{
  "d_mlp": 512,
  "vocab_size": 1024,
  "parallel_block": false,
  "init_std_qkv": 0.0579,
  "doc_mask": false
}
Each number is 500 + 25 x the weight over its row's rms, rounded and kept within 0 to 999. Layers, rows and columns count from 0. Numbers have three digits each. The size before them is the row's rms in percent of the matrix's.

# layer 4 MLP down (transposed), 512x128, rms 0.124, rows 112-183, columns 0-63
108:439497455476491494480486482473505499503493532506528448454516502510503559540518463487473469505482528454462496528489515490535501479493524555485526483473498497530520516515497486542501530496496502
097:490502484520485503493509517531530473470494544496514538500552558502499495476548491475472459482496484497498503462510538472450509510512494496503495511512455545512471470482480466499459481482481513
085:495507457502476482525525508478502502509528582476513492503465527492522523520535514459501509500503536509465455511489533525503517524482493515519516467484544497513495438505500467496483519495511489
043:497471478486479465536494527514474488471500473540502500525500535509496529510488515514512507491502575536494462483515512514455496479448496497490532483499557476481468479491518518538524511534534497
125:483506505539491506509496456470522521483441555484541526511504525500485552525483518495477499480483457466502508493523518513493503504467503516530507545499517488496484508488468476529549512490527490
117:514482487537473527494499472493538499469532454482499490458506514506517474416534506496532468465495513535488516496536517510514519505518548479498511538493480513508484480515515524535465487535522495
066:482525503486551512507514493548556508491476459523482498488503511493461511490460505517527487468516478455462474512535520485502510491539492501526517487491486523488511517533497460515521502503516513
114:473518474494498548480490522494450506489458507479503503502519491550505494488524510461502530489507557471533478507526528422461498479525482494453507518502504518475503482516516506504497481487519536
126:530506522507504518487539470506539489488436513495529479538544559510514511518518516461486504511500519499486494456506504477504565457469506474540487459483493542500480483473479466501456485496500503
118:493480481498498455546473447555506505555505433486518519499542498478462512514524438470520530504489487541489472482511529544526513476513473500500463484494528513523493514486512483503494515518496506
118:491500512543488441522476519443497488484498517480502528491486497475468504513472471527523498522522507522455473569478481439550484510515526527498473517494501485471533495493463504474533465502478511
086:490465468442507506467502472486481500469506468528515468476510572512523503500532518488493482523512423517496555440494484458479474506511522513517495491506495518498460480510511477511470485508498553
113:474509477514458508539484466494544498433499463494474513445487499437554492486454490510499500463543526522504510484519497493517535494516472500521506486542539531505495495502516501507475498465521516
090:539506463522492470483487467533542527543485503518529499497495497489489478506479529455419518492492522496506447505514507444489529504523471486478492510495526533498468481510487516500496522474516462
117:490492495436499513488528520501486513487540550530503557500466454515500486512488470488502505493475482481463456478497545518468523464480495481561512477461510447521545495487491489510458453477473457
089:499501512478503502515480514483476488468510434503492500514508504502537474488522477480509504525481477534523447521492526540513533517481529565466489473456479456463477532552488527474472510482487504
103:511493480536495496527530491480504479481471542484525547492490461503518467545547480495466496525517512535520535536539451513509510482485526509492499486495529506522515508536500482468484491483462497
096:505500511480470485470492511441535543454476470502471540492476500491550550489485532483485531517507504497506474521488517526512502493506520536510519499534455484494461515494466507533449510469469485
102:489496491468471517508497494519504507486489518546467465500506498472451530476503512490470481505484527538503479462509527497495499495490482453506524566519454456530458522506496487517498487522484527
104:465508480472516514503457512494514463514491496510534495506530452450505566460513489533495461456481492510470500528454495543510518464536498512517502460506517559479495471450496499491519510504496531
097:502480533522516513476493473496511511479494523471455507493504419477521564474479463567510545507486458497486507448504541476511489486462508561549501520513470504496498523474475519484487540516480494
081:536505501519485471514532472523490490482519507516502519489508518468498497498495539538512536534529475464521486502516535529476483537539503512493493464521520451516497499530523456502526522494486455
097:504527517485511491510525528492522481527497510507514479518521508516462460559541500502525474483458486493544475492517485532517538518482486530512532523519501509472488534512494526519486543469530488
098:509527530503525521446507463483509493460466621504487522499501513553492515447500479493489489482509490473486489479510491470478498516476513422504490533514528490480504516540491525521511482491504473
102:501514507468526504545521515463489516527505547503503482476486461462472468468503491490490544515479500463512505453534471491488558477513480517497529496533516499521526522485481536499478475485498500
099:494522477490537476499522516511486508498514464475514527498425474515512469501480496509521516521494502531518479532480508451494515409511511530482501491525518526516517485480499467485471521502486517
090:479495486553550508518487552517502483544502484555488459511503508538492484481510461518484474525458513490463518535484519500534508483495457468501515488466511510520529470497486531509497507520491501
094:530476523530498483517477535545516492517500482463512468512524507504477513486507475418513487522499462516484541492516510479528485470489482499505486513464494512478536463523496507493441471527504509
095:511499498518521526485500497514536539508490522488547560496503449484488500537511501538527512481500513482470517498498559462468509516556500427497506520496511513494498486543444475502488503509499502
096:501463497508475475478497513513518504558453508474474455536517513519500518481514509475528524525489501498484506490495479477486488493576500532527506524449484506505530474485467445485521476486544523
115:556482498499560459549499504525497470491508540488513549510519468487521528503483544484488465503485484536476504466542536519481504518509536475483502507507541496481496492469491498558536462519518516
111:510487508540532538476484492491498488471487535516523526537539499531519510483484513526532492509540509464532463499592518486496499545502523518504519480507554523550552471485507486493512493515518462
088:513532458536497480512475479510516519441504470522477553507497492516514506472462527492480476522534480599481522480481537465478507517479488463495506496466509489476496489530500498511496516518496504
049:489472498505509499467527541532513516512454525487485472494496504490541491454495457473480520504513559444534473536499503509501523498535524530506503496525509494544515515474515498496485474477488478
093:458497564511490486516541491500508467487506523492518488491523485439477508507500455506477493448509464540515558505521468534486528513504539529505505498481478507499524527530548515512455521497501536
104:469492463493521478496474466480473514503510527497469507475483505499481509496476515534526488485520455511522505515503489521521511511457545489494518513527513503524511491497489488502530512505449463
100:492472543520489464483562481508476485470491483515536505515504493519459472466526527492549495518506513530494497499469466541553504464489505485549472507484501516508487494528530522431523524476469499
105:492448492447467495508523496522535514498497519501475479509504519531447464490486473533526471516503492565488487478454549507493460560466527531531522511546498491494480481457470471500450504484496460
106:465474531494528500512465494517511496519493499482520550505505496525504518459488474538508512530520476503522528513508525506584486478475524503522486499497510523544461528519470532495545503474491513
114:503490509485525484495488470508481510505505443523458506502505536465508531492470506488485553494497530463501488558454534500489493520531502503519528510519530464447506518533524489506565564499499545
102:476526480492529506470530480542519518516481504538468508550513482510517507444518493503491493484481501485527492478491498530476512544543460456499469521504487514534488547475498502530499491473527473
105:511511477508476490548536514486491497537494528477461500563503489532539435506508482487470499503491490494500536509410520489533504552494480548472491508522524487490477481493485497530532482486507495
094:485520502513545498519508533518530469490493496498526540501490524498589461510525506467498498469485552466512491546502499499481494545523476482504491574492531500532492510561542518536504490528517487
081:515533473538497510507528526518525526493507528473530523492513534517494518492514511500527538528510475465496477499504513546496479460482469463454490517530490512534481517525467515491487467498546531
109:466511504503503458493515492498508506478503553513534517471517465470458513472477508479501467492487491514489480515507470536488484551519500499496460477522538516495512492467521548520492519480514503
102:494499494487462503469553468503524511520486487476472507453457538511566456478458522509460543461479482476517516438491510473522512486507506507551514491502478453485450511487481473485472450499495499
112:516512504492536510528505471540516488498518517485526476494486471547535528521475499502499495519539485516506500442459511516485481468490486483548504511540501500500498503500501504507514518446504493
110:506535495498480490539509504501485491502463398485488477495475469470456488499479501490476532493511492513493508521447492500519499421493507522519478549498471494458457471525498498499492489511528518
118:491518479509517478495516510492502489489482507500523521531460489514484489469506484460515495524531472472467498486510527490524492476497483512560499476501541497519551521532544512527479488523458485
098:458472466510494492487516514461521479500531507479495506485495534512498553521490452473528522502479467489472550493489507486493517472447506482497472500505489514519540486540499520488511513524499531
105:513505454497490457469484495508492476511526404509507496496472476465522517495508473508536512515536515508476509530467532517508476485538511554525502458522506518521506459490516473486500496481471476
014:505495471537471462444480485506492472515506487488507511498489556511508522514553518497494482496467520536496464496521543506467518513501517475439514477464523549529478511486487500530508547495515489
087:498508478489528527502531517464458479558469521511559512513487541507472522515474453529468508511525495492462509517452530495454472498464481448493487482520463563526528516479496495538489510499489499
112:483534501507483528535498519484566471496495460526527548485474521547486518526496446536513515481510516491534504524463463479475528506497510533514516498519517510490529495526498515508539472454530499
082:493480531433479447512542520483527526522487511516506481508518494524485502520519551523523500520489501496506477501504519482512523470504494496500481482471469540491474502502454444477495503461487493
082:503500492465503489499488545512510480549497502500442476520533500486570521519523491514511506482450536540526487473513500463542490495518523547519485503492510489460490506491504511455527456476491496
116:482516489468463520510506508474495539498458519541500521536479484501481517453478520500509549547507490499520493513461541516497512487487547476520530457512503517509473530524504467494479522465512516
097:507493531522473510535474499531514498498553429486517522515500488488496516494471498512456489473487496468454501535541453524531490498482473556467530506535512509483491473519536478508502527494480500
120:483515502476523500537483501515473491502539478531548523500492492500555528474518518518494503506500492514455523451533509492508496526505523490523553526571535506513481527545488487484524508538540492
114:448498467523534480517514467505508545527490525527462484510476488526510502516508494446514524505469459503488498500498465447445445501516483468508461458502491533540474536526505542491485545523514480
111:513540465496433463505478567471510483534508470496527457483507482496480508488495522514520507468502489489493545505481466496505504483504482475471457495482492483444489521500524464472490487517485480
107:510463512440496503497508489488486475511510482518490486454514529512465449519525546466497499490515557557473488516522484468519559496524515482532451496511524515479477494532427495512506494471488534
091:477490502509535535470546528533519478459486505505551518502511490509516538516510564494482475469467477513522480496460498497508532486480521467548490489538523512486503460491493483463511510480502530
097:480497492519545466474453497524555482486492491505458506496524469549503500517531493511442497477547496517493494501512484508506507524471469507465514485457513524494535505485530500475484478516478490
105:502484508498499483559457489496503495477518469533534493487486501464479478525480501516471472523489482525502533485522499518488466488515508461514511502473477525510474534524470489483503509507473505
101:505503486453517447497507518510520512495484481531498526452503516569515549491527508513481495480501497548516462515563502496513463529476501509517488506449499513472525532481478468490497453518506476
097:499492500478449488507494521525459549470487463505527534507487473460485485475498523488527526526466483458526476473533468509564519475507439480512508499534493535496465484485519484470507531491503529
108:526488505501527502536513514516471506519505448471507458460552523498510465538503505510538542518505489490510494508510484495476497474490517517529526495496501506475514513503509477439507520520486502
097:532462515511498470500490501471525481502499459507535544443494519485472494538464475487499501480492491463510470509505516495473502503465494483508455534555550490505504533483521498508486503480461487
106:514466472515482500509553459513450490502541425461517507528482519497457488490520471498477516499510469516491515503506473458508500452514450486493478495518495490527491508433482502508485527509522501
100:500468489496475481502487521487480476500491520499494509475497503489487498508492509507487466508470501487511537479514468526525494481544482497455488494506528477481519484503495508490472524534486498
118:512473519514481483512487495480492480495498536501496495499495541486526469488473519527487536491456520471521504544492526488512478434463485497492512511498506465509463524491508478496508527501527455
# layer 4 MLP gate, 512x128, rms 0.279, rows 113-183, columns 0-63
106:514479478530465511503496536504506477500488441490498477485557441478514490527517487493484507485470498464515492505492513509501453493464504490554525473493456534553506481503447462519476499496503461
087:487510496464509471531539479507492503516518459530478476516469510543487516511507500512449490552494427472463471496502480482528535542515519524541460469507501510475520513515537513486535484498483497
052:480490481494452467517506509496502497486487495499519481481478487515503509480453510517515502494514491503493492506489526506514483496467476597489527524493556487504508503461513506480529507499506478
130:524528492477488534468489528518524458538535472524496526493489491505527472498524486526480499536553502515507513489479487478503498494524492489482545459499513521529545479501481496500465478485514478
123:509501527485541502557557478484513415518519513486492478480504512482480506500527501530518467465504541516493487495496500488496516556488498516533508496493510470509473471504488537491506487493521566
071:522519541533451520466487501487473518488516524478486513468503520463506467576569488473490507518507467496483505525484487508512492514508502503514541477503525497504494467486550552511462486512491491
109:497499550492478478479483491536524521483492499480476529490539530481485498535514466482493525505479470497473491451481521555538511487513516505559505487512507492512495510478471493522464509510537474
119:478506467513555554516501492464572494517559515494474548473505510489523561475519447519474499447493514520494533518493528489492525541524471487465537511492539500523461472497485470497498450495461515
115:496472463513491529516497482509492503503492487462513533528540538481490532479525477469522495512491458553459488481477562521550480491469503484488480505501529472497507497481514525476538548502493484
117:479488493523487527476538508519496496465519537493526501534488523511482533472518535486490551459541484485463519458509468502514527490513479499503529471474519548487485515503510462493490502489490497
084:474490501516484487526513509480505495524496546477516564497523444521483553510508512492481521501516471543453472519478545488487495480524476511507505509466517562545521504523499454485473484507530451
113:509508491546509530501490495517519509511535524504529487504503539514462478458516533506460510535476503506486511482460541476489499536504446535484528477485480487461547515508475523510471486506503474
091:500495514483507549542460499499464513484499516540458512520528471503518479527520486486519511505521494468476562475494491481511498494540514502541522523530543524533515509482490519462510480496491509
121:533494486533492505519450521503511504544494511463515504513506549477530520462518547511488471516576501518477504534509512515565502558499530527461514512509491494500490499546510489469506495496565487
087:547466539474488519482547522482547515489515514515480507551547501494488528502504493501548528505479505521510480496524508550526524535506507532451533516527494551484520535573518543515473524487542507
108:496526510529469484497495494506491484466492486518491464507537472466559495522537471543496470522528556480508512522501528479513477517484531538522497491493522466499476464541506467531492486462528500
099:472531473574467497476484523522455506481499481549496515515487503485471485517479516495508469530508478506501540528539523475500529532543496530516554521477482510505523500481507461494533495490506495
097:464480515491450521466476486533530502449484523498513468505469497468484513566466476474470527508489484492513492499475506460493494538552528446534545542507483475551528516481464456512495479506493496
102:523519524538508509521516477552523547548538533525460506463507511490515481539476496498521533558499479487509527492535502466479532533522499540507513524513489470551482493485464463504476473462494464
096:496540513504545484537502518473507531525508526534520525517501538507528505512495508500502484490515507448535476500517488544508507502481462501526504486454420494478516484533476489548482441497508525
090:467492514451483477479481487532492509478520510522516488522491543461496475513509512510496501497511463486510504514499529515501528477510515459524525468514483491551507482502539473508467463536471495
112:519573481524520517534509505473495468478510473481504494500536532485517489499551484517487500481490510492546535510485497494486502515504504472451499490535477512540518553511494479502469464521501543
094:479496502502524477522524496501478535486543498532482516517535495514524475521512551523484495506503488509483472484494482515510526501551495546489487460516468513495508533446500486505501497470518552
097:536473485514480531519518520494521475507541531525527541533498521507442510516513481465539511476511486455515482459488502494488540544504499539496453522497532498569531508509496530493502508534552474
099:464502507478459499512459488520463511464555474490528501507500522487474456460511514461479486483503480486515512469508510443550550512494553479485526499521498519466473478500474481524516521477501510
092:529489510431478504427512528529473537482514468485498521497470544493476535505532461502545503528533506481492482538459527497473520489503519517475508500538541504491507542484545523473467502516525477
089:478496508484506501516488491492474513476544453492470489521473502476488494459528532494526466517486484468523505490508487462516505520481509492528521524462484559499483497520473491529491508493503447
096:450503487488458458502525495528511467523517521482506489497535509519537508520463468508486525483494546511512487468502533495480512508487516551555469490498517479507552467541494444525515483491485511
103:498535508554507503521501504478475469518563508525479500529500518497507481507480504498524498480460517445517537522538462508494506484546515511500474499487476504484498492514476454500520494435514467
108:512468506498546498498500508545509522517523494480480515532531537501518515549480499514485490518526491502436473515508523463505496481525486495558467492504542516520460488478540504518537432542496499
102:494511462467523539536494512479569504517493484525521519519471480474505485479507517510496500505541451505500553558444535487510509490529465490505519481563481501514504466534491509520478506489503505
095:518518450480478513472512501492540513520465514436552511497523524476531523510508499520512497492549479506518504514504522476544514507504471527505507504513542448482529490488525525489479477526512499
058:482493524480477512463517519591476485491504507484520538491517487535487490508510530526473475509524469519477517513491511523533487495491552554499516470495501466449494445507525499532479511486493535
098:510526528486460499493528509519450465512497484486517497518509502442497473509538501516469524472531510513495488517473485480468520503499524537523480467545496471479511486525502477508473492519524526
095:516510496522457496506525541478504477487526455512461507509502470454543492521522510420529450477461493493483519497499518455522511461499491536523507494490526498512520513523471442501521490487552490
102:492544460526503545527493484540499519507502521496511495506466524516560524538520488534517449482491485495551486499510487484496536502511532487463511506526504501497502484498494484564533484484527527
114:527502495521468502476523489536469450486465475513514457547511559533526488483548481504494511502507536481536506456489488525497497438510473525552480474505523495505506485512552491526487511501487508
106:536519450514505524505472503523504478507522504529491476508490518469521518455498471502483488462570509467505493481487495531475509500541486460509476453522491497560522498525491452468448500523544507
115:540528472530504505477498494467543543493554524508499478504528528449512525478451463467521530509504548483549490510476529454490506504518481505491489562523518503487532499505477475511558508495501505
110:486479480490460491470466493496512512495472486470505500500506555517483522502509504491526502463501507521529527546512512471486530490497509508530494504544524482493483497520534506496515468524541532
107:500486468507502537484452469506463489491475478505493515495462516479486467482504521447466484508495491491494525513503508491507516515496534528501496497505525522513493500504498474524513533490520478
080:534554469536543469491526479507512503528486514513452527489515511521489548505464507522517505479506487521522526495487503520518521507517527523487518456493491554491553456456469500472513443447504502
083:491475448492512509473510507482548515479513529491506474499495538488493549550475511510484487482484500507503508532536525548451512515526470573476536465524536508479499494495471508488493503490532529
109:464499510541480491507507506504492508517532521529553509499578472470553510455490487531474491552523528499500464501498526519512476494495477477498519501510524529514462499458537492516478470467512465
105:488519482531486567450499481458483525457520487510516559477565511499495518467535499501477490522486465503483531483486552478461549482467487476494441480467530505510530465505461505488471507465559522
109:490502526496516522494517481506488497504493471511463549521487542495519484483525465521507523499454530480486492509522509478493486526487525527481524500499516534507520488482488474574467463493492521
103:477515520485455540547546466465486522529523502460497452530518527507456544497505480502507484527529470519469556502493489466507506497518442501518477524524488515484480501525477531519485453496498498
117:498487522497494541526496494492521468514540467493513497481560547499530526542468502513489509462495533503525530504500465483462476532492536520478512447492518507502535525511507476502451493465511492
101:477527527491541488480518460529508496469483483474509509548454551490497513490490514493531506491514438497505492526484513489505520504503543525513482497486492491472512510538499518506534501507492502
102:538456484501512495509514522476483500517513448487518524492525504482509474480519502461538526501533519524484523480508492496496492514544504487469501495515454513495538485486462458510485481455545529
016:523532485518520485519468515564486531513528542489509505481496495553519512517500480454492525512476488478516470467535510508503517510515464571483479466476479487508535474475491513529504512489513494
087:500518516491450539459475474585518499484537562527496494522552467496505474550502545501541514484475480503473489460526517523506509494539509518484502473485500484464502477531485488521523485465510482
117:490557511472509477497551516512514508535462463503512479509487506517473511458510496535506454479507515491550481482486522486549515485481535484448519492521523500483510484536467451525501477493568460
093:498505485498478469528521478474507469474506529498549466491504511516500509526512483543420444481489513500525477513485503488494489509486526555500470506508453484482506499503520512513441486513501547
098:514523553531503514526506487595516493494497507539479477492474520435509515534471491477506483507509490536489510524533474503482514527557513473520481510539457512465543511513479518527495508531485498
117:519527514508512465491482462526464501524529522601447488536518516484542490494502475506481478555499486491486461512489485539493565506533524507512487501504544478496535463482492508534480470455491511
105:501491524534499485522500496569514468545514483511484513549450535509494497521494507472525488458508498521473559482513461524544505511521502493472484506473473523486469528517468469529521506499446474
126:497484491524485538463494507479522473434490504519458512534519495534457493517492489471503488504566479549510482537472519481473522446458518485491482499489488500527549482488509464530529483484481503
105:515484534485522537523489509525499480486503499526517486469501474515539535497478534492495486442501489528514476509459522506465482503505469517528489483533523514515545514524489492491461495481543498
113:481501553519491468498500465566522474473511496461453495501470541490509531458521519503521559495487478511498483502511471533448545543523491508483487526467503474526517500544524492550532502490522530
107:490481523482525464495506502527465491495504495476544487456537481488525502513493500511493535496532469485520479474501441488492553538488531475476490513514498532502497514502500489494519470508472526
100:528485461464530480473499501492528502487515512476532484473504468472479495474498497515486453490496474512522499490506456506474489494502489522496510554514491451497520500495478535492513459516486481
095:509505519518519523522477486480472500469513526490522527517479518465463539471532507464532510492542470529522525552496535476489463467498536511552482471535525482486502494517494498469487534517509518
098:473497518530533525529495504475553512499502502554504499490541519519511494533518505492493474518513456510481523433498557490484482478498482513520496544492564521493510493510461519504486525510546476
106:499517459524490483480462455504483522552505487512480488505479485509510429498515510506541478493503502494468519511504493502520456496551501540494509523520535487496515497455521499509556521470514479
098:555490503474507507499470484478520465533491487511484488476528458507485557494499463519493484532553468520492487504503493540471493482487521566492506493464512529532501520524512464545527486510503500
104:480445477514513535468535523482523509506505509505506534501505473521486533460524464562507491522468510533477526502492542506531497472497511500506515490504506486465485486480508505569512432528586499
104:466486487506455511490516551480476527485467514490521513452512502476519537493478511525491532522544479503516496464460500493503468497496501457508528508510520523474539523496486514452528494513534511
105:505529491556495523527518493510504500509508484504447474497515512513516481465507465503516499480456543510533527493490491573519536511510517511477499509534477509507502505513477488562472527455531513
107:468495490518486485468540474508512498530520520532504481440492528491482500508487504462511519481515482550507541539530494526510466561534477526473505513525518505464492459485516504513549516494466509
103:558491522502491509505500486500502504502532534529515465493516535506506505506481548457416556523499528510509539530488480505503499490510483525532527502488459515480451556527504498526510445513531472
# layer 4 MLP up, 512x128, rms 0.278, rows 113-183, columns 0-63
101:481493516488481525483497528537501478435430488493512534507525493477550500509551499477488485481485564461505488501471511532481479511516509488551502479492526496507477507455485533497499512443489508
083:509490542519459499500499485514505519506492490501501498525476495521500488481533473544499517503489505499485514457544515516438507499485472517506528509476520513532496471502521510516536471530459497
047:511469512491486518509501534491508459487497491462529511526486512461527498516530520505499488485480496497490477533492500505492514517488484523521488487537477458555498522526506481512476485518508483
135:493472495531526470503505475501504506473477531490489471507472500505487525510479518464509508481455509489481501517513514530515500525480502504512454543504480475490462497506492485487550514484502506
120:491497502501512489451435485497466572497506519511516507549532517493532515510488519492469513516495448486505498537537497493480507468506471476474469491497490530505499529490493486524468531553453492
069:528456511487452501490541501448509530477496492477498519485439559503506510502462498490504529494509557477496499493505489464489469497537469445489505466532530473533492560497486468498487514524555505
114:496472474510491518468465503481470498507525491530508471496497485485513498498499548468487481505483548512505499505482491480485495527497499508450479535493509541507520504526512462516490510489492551
139:487487522520498475475555457487478486483493516484498502517538537488537498537495534474449538484527525478479487449501491527492569454470503483507475494497456538505503470487456483490483542478508499
112:484488466485545501518476460514462510500532454488498509491484520479469476484508496504533544477505530493496531480513532547550477479489502481521488510551527498507501474520533480508528455533509512
118:521503509507512463494507507496498494507477450467495516446475473520487511448456562530505476510534440510526479544476500462522496504507503500541477476497523483519510522514531513485497494489495475
091:471483483487564543486474499468500488496473506524478476559504525525490560487469516518529520489525511563478483497533453506452463471512503507544515492464479505515521509507499553479496506524510501
111:466486462529465494536494495506551494477446482463493500449502469493555530483433486504500549495536519544498535492491522498502505497472476505498492494518549491540490484498518474482495524512509529
086:494481531493532478484518502513529465477492497494536507443507493482477522490498525487496530467487501469514494515537532493492496490509498466490515442495525480493470563471503499483491512521499475
118:483530522438511464513537536518490488452495519504535545540463495488450511502457455467481492506457459480490498496497517483500497432510483470544541481492490477502506474490528505524534479514471486
086:510468540486466507500525526471474503467514504469500504517487501534497476506506478471504451489514491543505497525498522545533549524507532521486498513533451522501553483538505510525476494481505537
104:492506489510475490491539477515490537491491524499533561503525505487512494486516477550489494542529523509516536547466542473493468494450473540505484519485516478475499523524463478498501480510522500
099:490519506466499472477493527471488486503487456483501512443490533472523511507508513498483510475583521463544488504520517506521519467468518487483507524514519467459475540464482463504485466535477517
097:492478549486458513507508518519532509484498474515504464507466531471506514556475506472472480524493505523508510484485485449515483509516501507504540503500463457543489501461481472528519496525502500
104:463515520484507504501505506531534490522515503504495517488499459481529509513492494493506467480451462493500504462573525511496528532520509477494482528497456539499482547490510496503481513470486522
092:519476463529476519511520512537496502485475473486443530507515475457493511507514504455504505503457505528496500486482508497486508529525519468490535542529535513539508588476505531425507556495497512
085:508489549490518494493512465511492507490489491506470502491485469501500493494522525517509522493492491494508503563516485527532536475514525491511479544481501503530537531524482480480549485476466483
105:498541512552490516541520520515486504492503524517483490510504528533479495529514503524530502498534532486500494515530476525480515511485524474482467499529469527493487582525489475484510527448517498
097:537502502498468494516473501493469508514496506488490510511486472455465491466484436461495493530475487477510532532503491475523541504454524469498467529503489494506480504540479505501498503521486445
095:520485475510482511505514508500524496500532535540528526487494520460462508496502500464521532499507505476539501454500478511468564531490505537503491535479532513555527522512481533520508497525568497
099:519526512494483519517492500511459485486544518485519481506483500516510482447494506496477492444521513525501507491520497492469533498471551495476531466505513488456510448511490518527479476456498517
091:511448510455536485491505483471554518518512495511491476508493496526495545541502479505477538510514532525511505476492463496476447539493506503440506487487532462507498459507545510506506489526487544
095:471523484505495486541476493480487529525517483469490492511505516512465500547462469513511523462495555502516496446488512489467491542514493511543550500471520473519495484518495500541475530501493445
097:509550505518542519509476493519499521520525509492480518496488465478526495514517493543487492473504489515528521553479489509480519518433528505502548523483481485485510543495462478516498503474533504
096:489505489521483468484500470547505512492470477526472502470496514558494485511519516511514498514480518515462497436516513514485502491483498497519485507503503480509520468476512517555510493485488467
110:527534499498556495519490505510507514554533518484525534503521540495510519515518485522523494526495515536469510491536550466523537512504510499545523507489517548502488461480552492542542458521493516
125:534489569544507480471465494466471494454517490520485520522536526524491520514502516511518504504494502528474465470524501515505502524475535506484477528460497501496517531506542485475517496502509475
092:517532451555498472515525514484517502510488512523494522551505524572496497519500515510465469522490504511519553533490523485510515516490508524480496466516484472545479477492506500526502506515480438
050:509550544514404475486456517504466478527548530493538447503481495457490494517503509476499463481514470471502503552486475505487502514495510519493514463511471468468508490509498486482505470514463499
094:531551462506444521500474521531493517545486516520525491521547516454491512502502491505499539536559457478481516505506492456515517469524531450519470511538493557493519538500533501493479497547476471
098:450464488484427485539528463473498518509482504509499505512487509494512496510457517493490521486507443493499487504544502493536510504478493511530495506527531527499490500487524526491548481521429490
111:490494461505509537512504489508485480486450477496503518472469542526533518518504513469560470475518497503522526489503526494522538518479520527538493465478532480528483468487516504505558535462566511
107:485564485541509494519546524514497474495503502510512445463527471553543494497494501495444471472481534491535507539514509524477486463498465500506513509487513485508531502511501461496496527448500504
102:476427531475493504524532487520494523497451476505504503475514492490486484506508519490481509544450490512505507506518498489531482532466509528541524510485517490480478523478531538494515477520475490
119:531525503475520492498521480478520529513488494498478474513518522510526528450481466483519514460529512513514474499508568513511489492517503499523485505543517465480505501495509512492550513506540506
102:519457455503509542465550525496530507475470530491475481535521516489475521531480543460484534506541495538515519522485509466530476481500499478468495501510514535519492506538488483473540495540515494
104:495494451526498522515536493505490474480470477473536463521453468570516493509503523542485466477514525486487567497480521520528474508455511543516491474500537478482469493490492463543522445475542486
085:474495518511488526531510533472495463494544473489483491529518542498508463540517494464471509517507519501528499584484499493512452503482489501510518522526529499515539521512474475465519489500490498
081:504503446485488519482486515515518521434551488497515511508486518483485518452488505477535456477509510483505485491524529519492504472531458537493530479548513496472492542515492494463525471482517486
104:458477519519519486471523533499501498484513518523546507472540523465511540473443460484463480508514539497471485529486499546499514511499497476506476490522524496475509454503503495487490522446483503
105:530482484495506505490500465450470515510488500473473566501513502509502519536450486499559493501468517496438493468519499474495556485471479490489511515557564496458502475500478490486474511489496492
108:461487500503481462530485535531523495483480510501503450497536474516504531512467513474526489513556503486507514524479490533489489469506479466499474493521541473508517539537494508474528530520498481
100:463519501486431516540566462472495522509512508467474448534520505509498520469502465499497492537512477524472546498476490470503513493499469494485480514517509503499489476501485523517489476498488500
117:481504504514520510505501436481515467516525472540526531530531519547533532555455480513495512520466506488505512475507463481452478452482498495478533488486469500492528447500495491552488496486482518
099:498528475482515514507524477464522489495536518501520483511502563482474551543463459527484542470520531493479498473458505504502452516485501488472473479494481491472521527479472477461492545497469463
102:450480511478544464471482491483510482501511491491522532488485506512496501498512546514556556422506460512546506500523498519499473508502496477493494485497494468504544481450501458455491484491454545
017:508454500493514537447498492454479493459507487455507497494481512458460520475516484473503503504512481529503508533515500469479524521483509524534491520515513475533483500475488487473521519537511501
085:442465464536495515537537516462492479496499450478506521496517522444507469491500470497467525545508521456521477515486499438484485480478516508538481515470489522505514521519506523481483478509440489
115:514502485481509469496491503479509496468545513512515503475537476532523510467476497531489522470434480458475480486507505526501517474479507532545477486495508470475497497522517501506528501450498504
085:454485494470445465472518514470517506468484486517545479493476508538477497509467502448516498495493539493518497481489479493506470530482511519531455539477488491523508517476485503521493501497516518
088:517544514519524501537480462514514474510528479539444487512474529515527492506477477495537454489461497542493530510549495505498481487520495529486484518489473509457532514529518523544506486491489554
117:466499521506480487479529473502498534523502477554467519519508486468544479499523493511491467529540485497476474513486533483532516534494482492481507499478533474535471503490474470512485482442502493
104:542484502489551523518479524499512509538530485481504516498500552503450539525507486473530541500538472519490522545501451474502523491482492501523488459509499523505470547469509465467458495499459469
126:476535473496478500540492482500472504482521484511527529482467499490528497485498498539513507495458498490494531461508475450517488540483495503521553519541520520489518534499455523481484491512507535
107:484496492492479494521503515501528538565484528540478521549507514507539511537474493478504548538507481515484519501483445470480481483470494509540505508483529500518489493515475545498448486501514490
119:512505486500478493492515518520521469488510523533454450529459532498507485475527563496533511473510483488530512492494467473481522502521453489472475518468479451493492521521542500527486502505504508
102:474514505508463503464496466515520470496489492498495528524493536498474518509530500464557490474485525498499521532503486527524479540494479485519459464491463524515483499509463532500488504525517473
097:508495507456491529481507497527480506441503505489517505519515486488508553494541492528497482470421549500524491499451479504495488540447512521485491448479534509521492479506509515499501471501501528
096:506469491494462464503530538496534515500452478501508453479509450526521489495507515540461474490485510465472481486493462537532518517466465493466511513496514528513494493486551469505483435506506460
090:473467532498495514546466512510548493507505494514485451508509511519501507509475513488526511524500447519467497476527515507475473478444470466526511507515521486480529497491456539487492525530505470
103:514545507575532541534460453524467486546508488525470512503530500489543465495487502437476493513493489469483531456528483464483512500504509507489460469484492460507484500494504515520517536472495498
095:491492500472483495535496502486507506516505474439570509522509497437514481502471515496508492500516473488533519524484541493565509501511485495523510499518461505500522511442510482449471493481485503
112:512517536508515464547487478478453495504485503469506501509504506448517467523512478545546499517490465484532456497500499506495506465488521484541471495508500482512512532456515491442477482515477500
106:477563531501484526515509450498470506516494495489471516533522515518516492482519522515508466536495524544486561494536507515517480484502512510479544522475494505439503497534450481491499502422500522
103:476465517520522539483480490490465523470494491505524542503480545515461492530496496488483499518524497471476485486510492454532499472523449486525512473457511466503444510468520486498551471518503496
102:501499470499483494458510499526481503501493520511507488475522521473431515449511504484522532531515432536494511538519517507508501528511481495510529516541493512501499464533539520509494521486490460
102:532496516534487508499509493493477510527514524540495475477518533481522486516511563455418563513491505526532543528514475510524488481511493521541536503483458536480459555517526498534506460524525474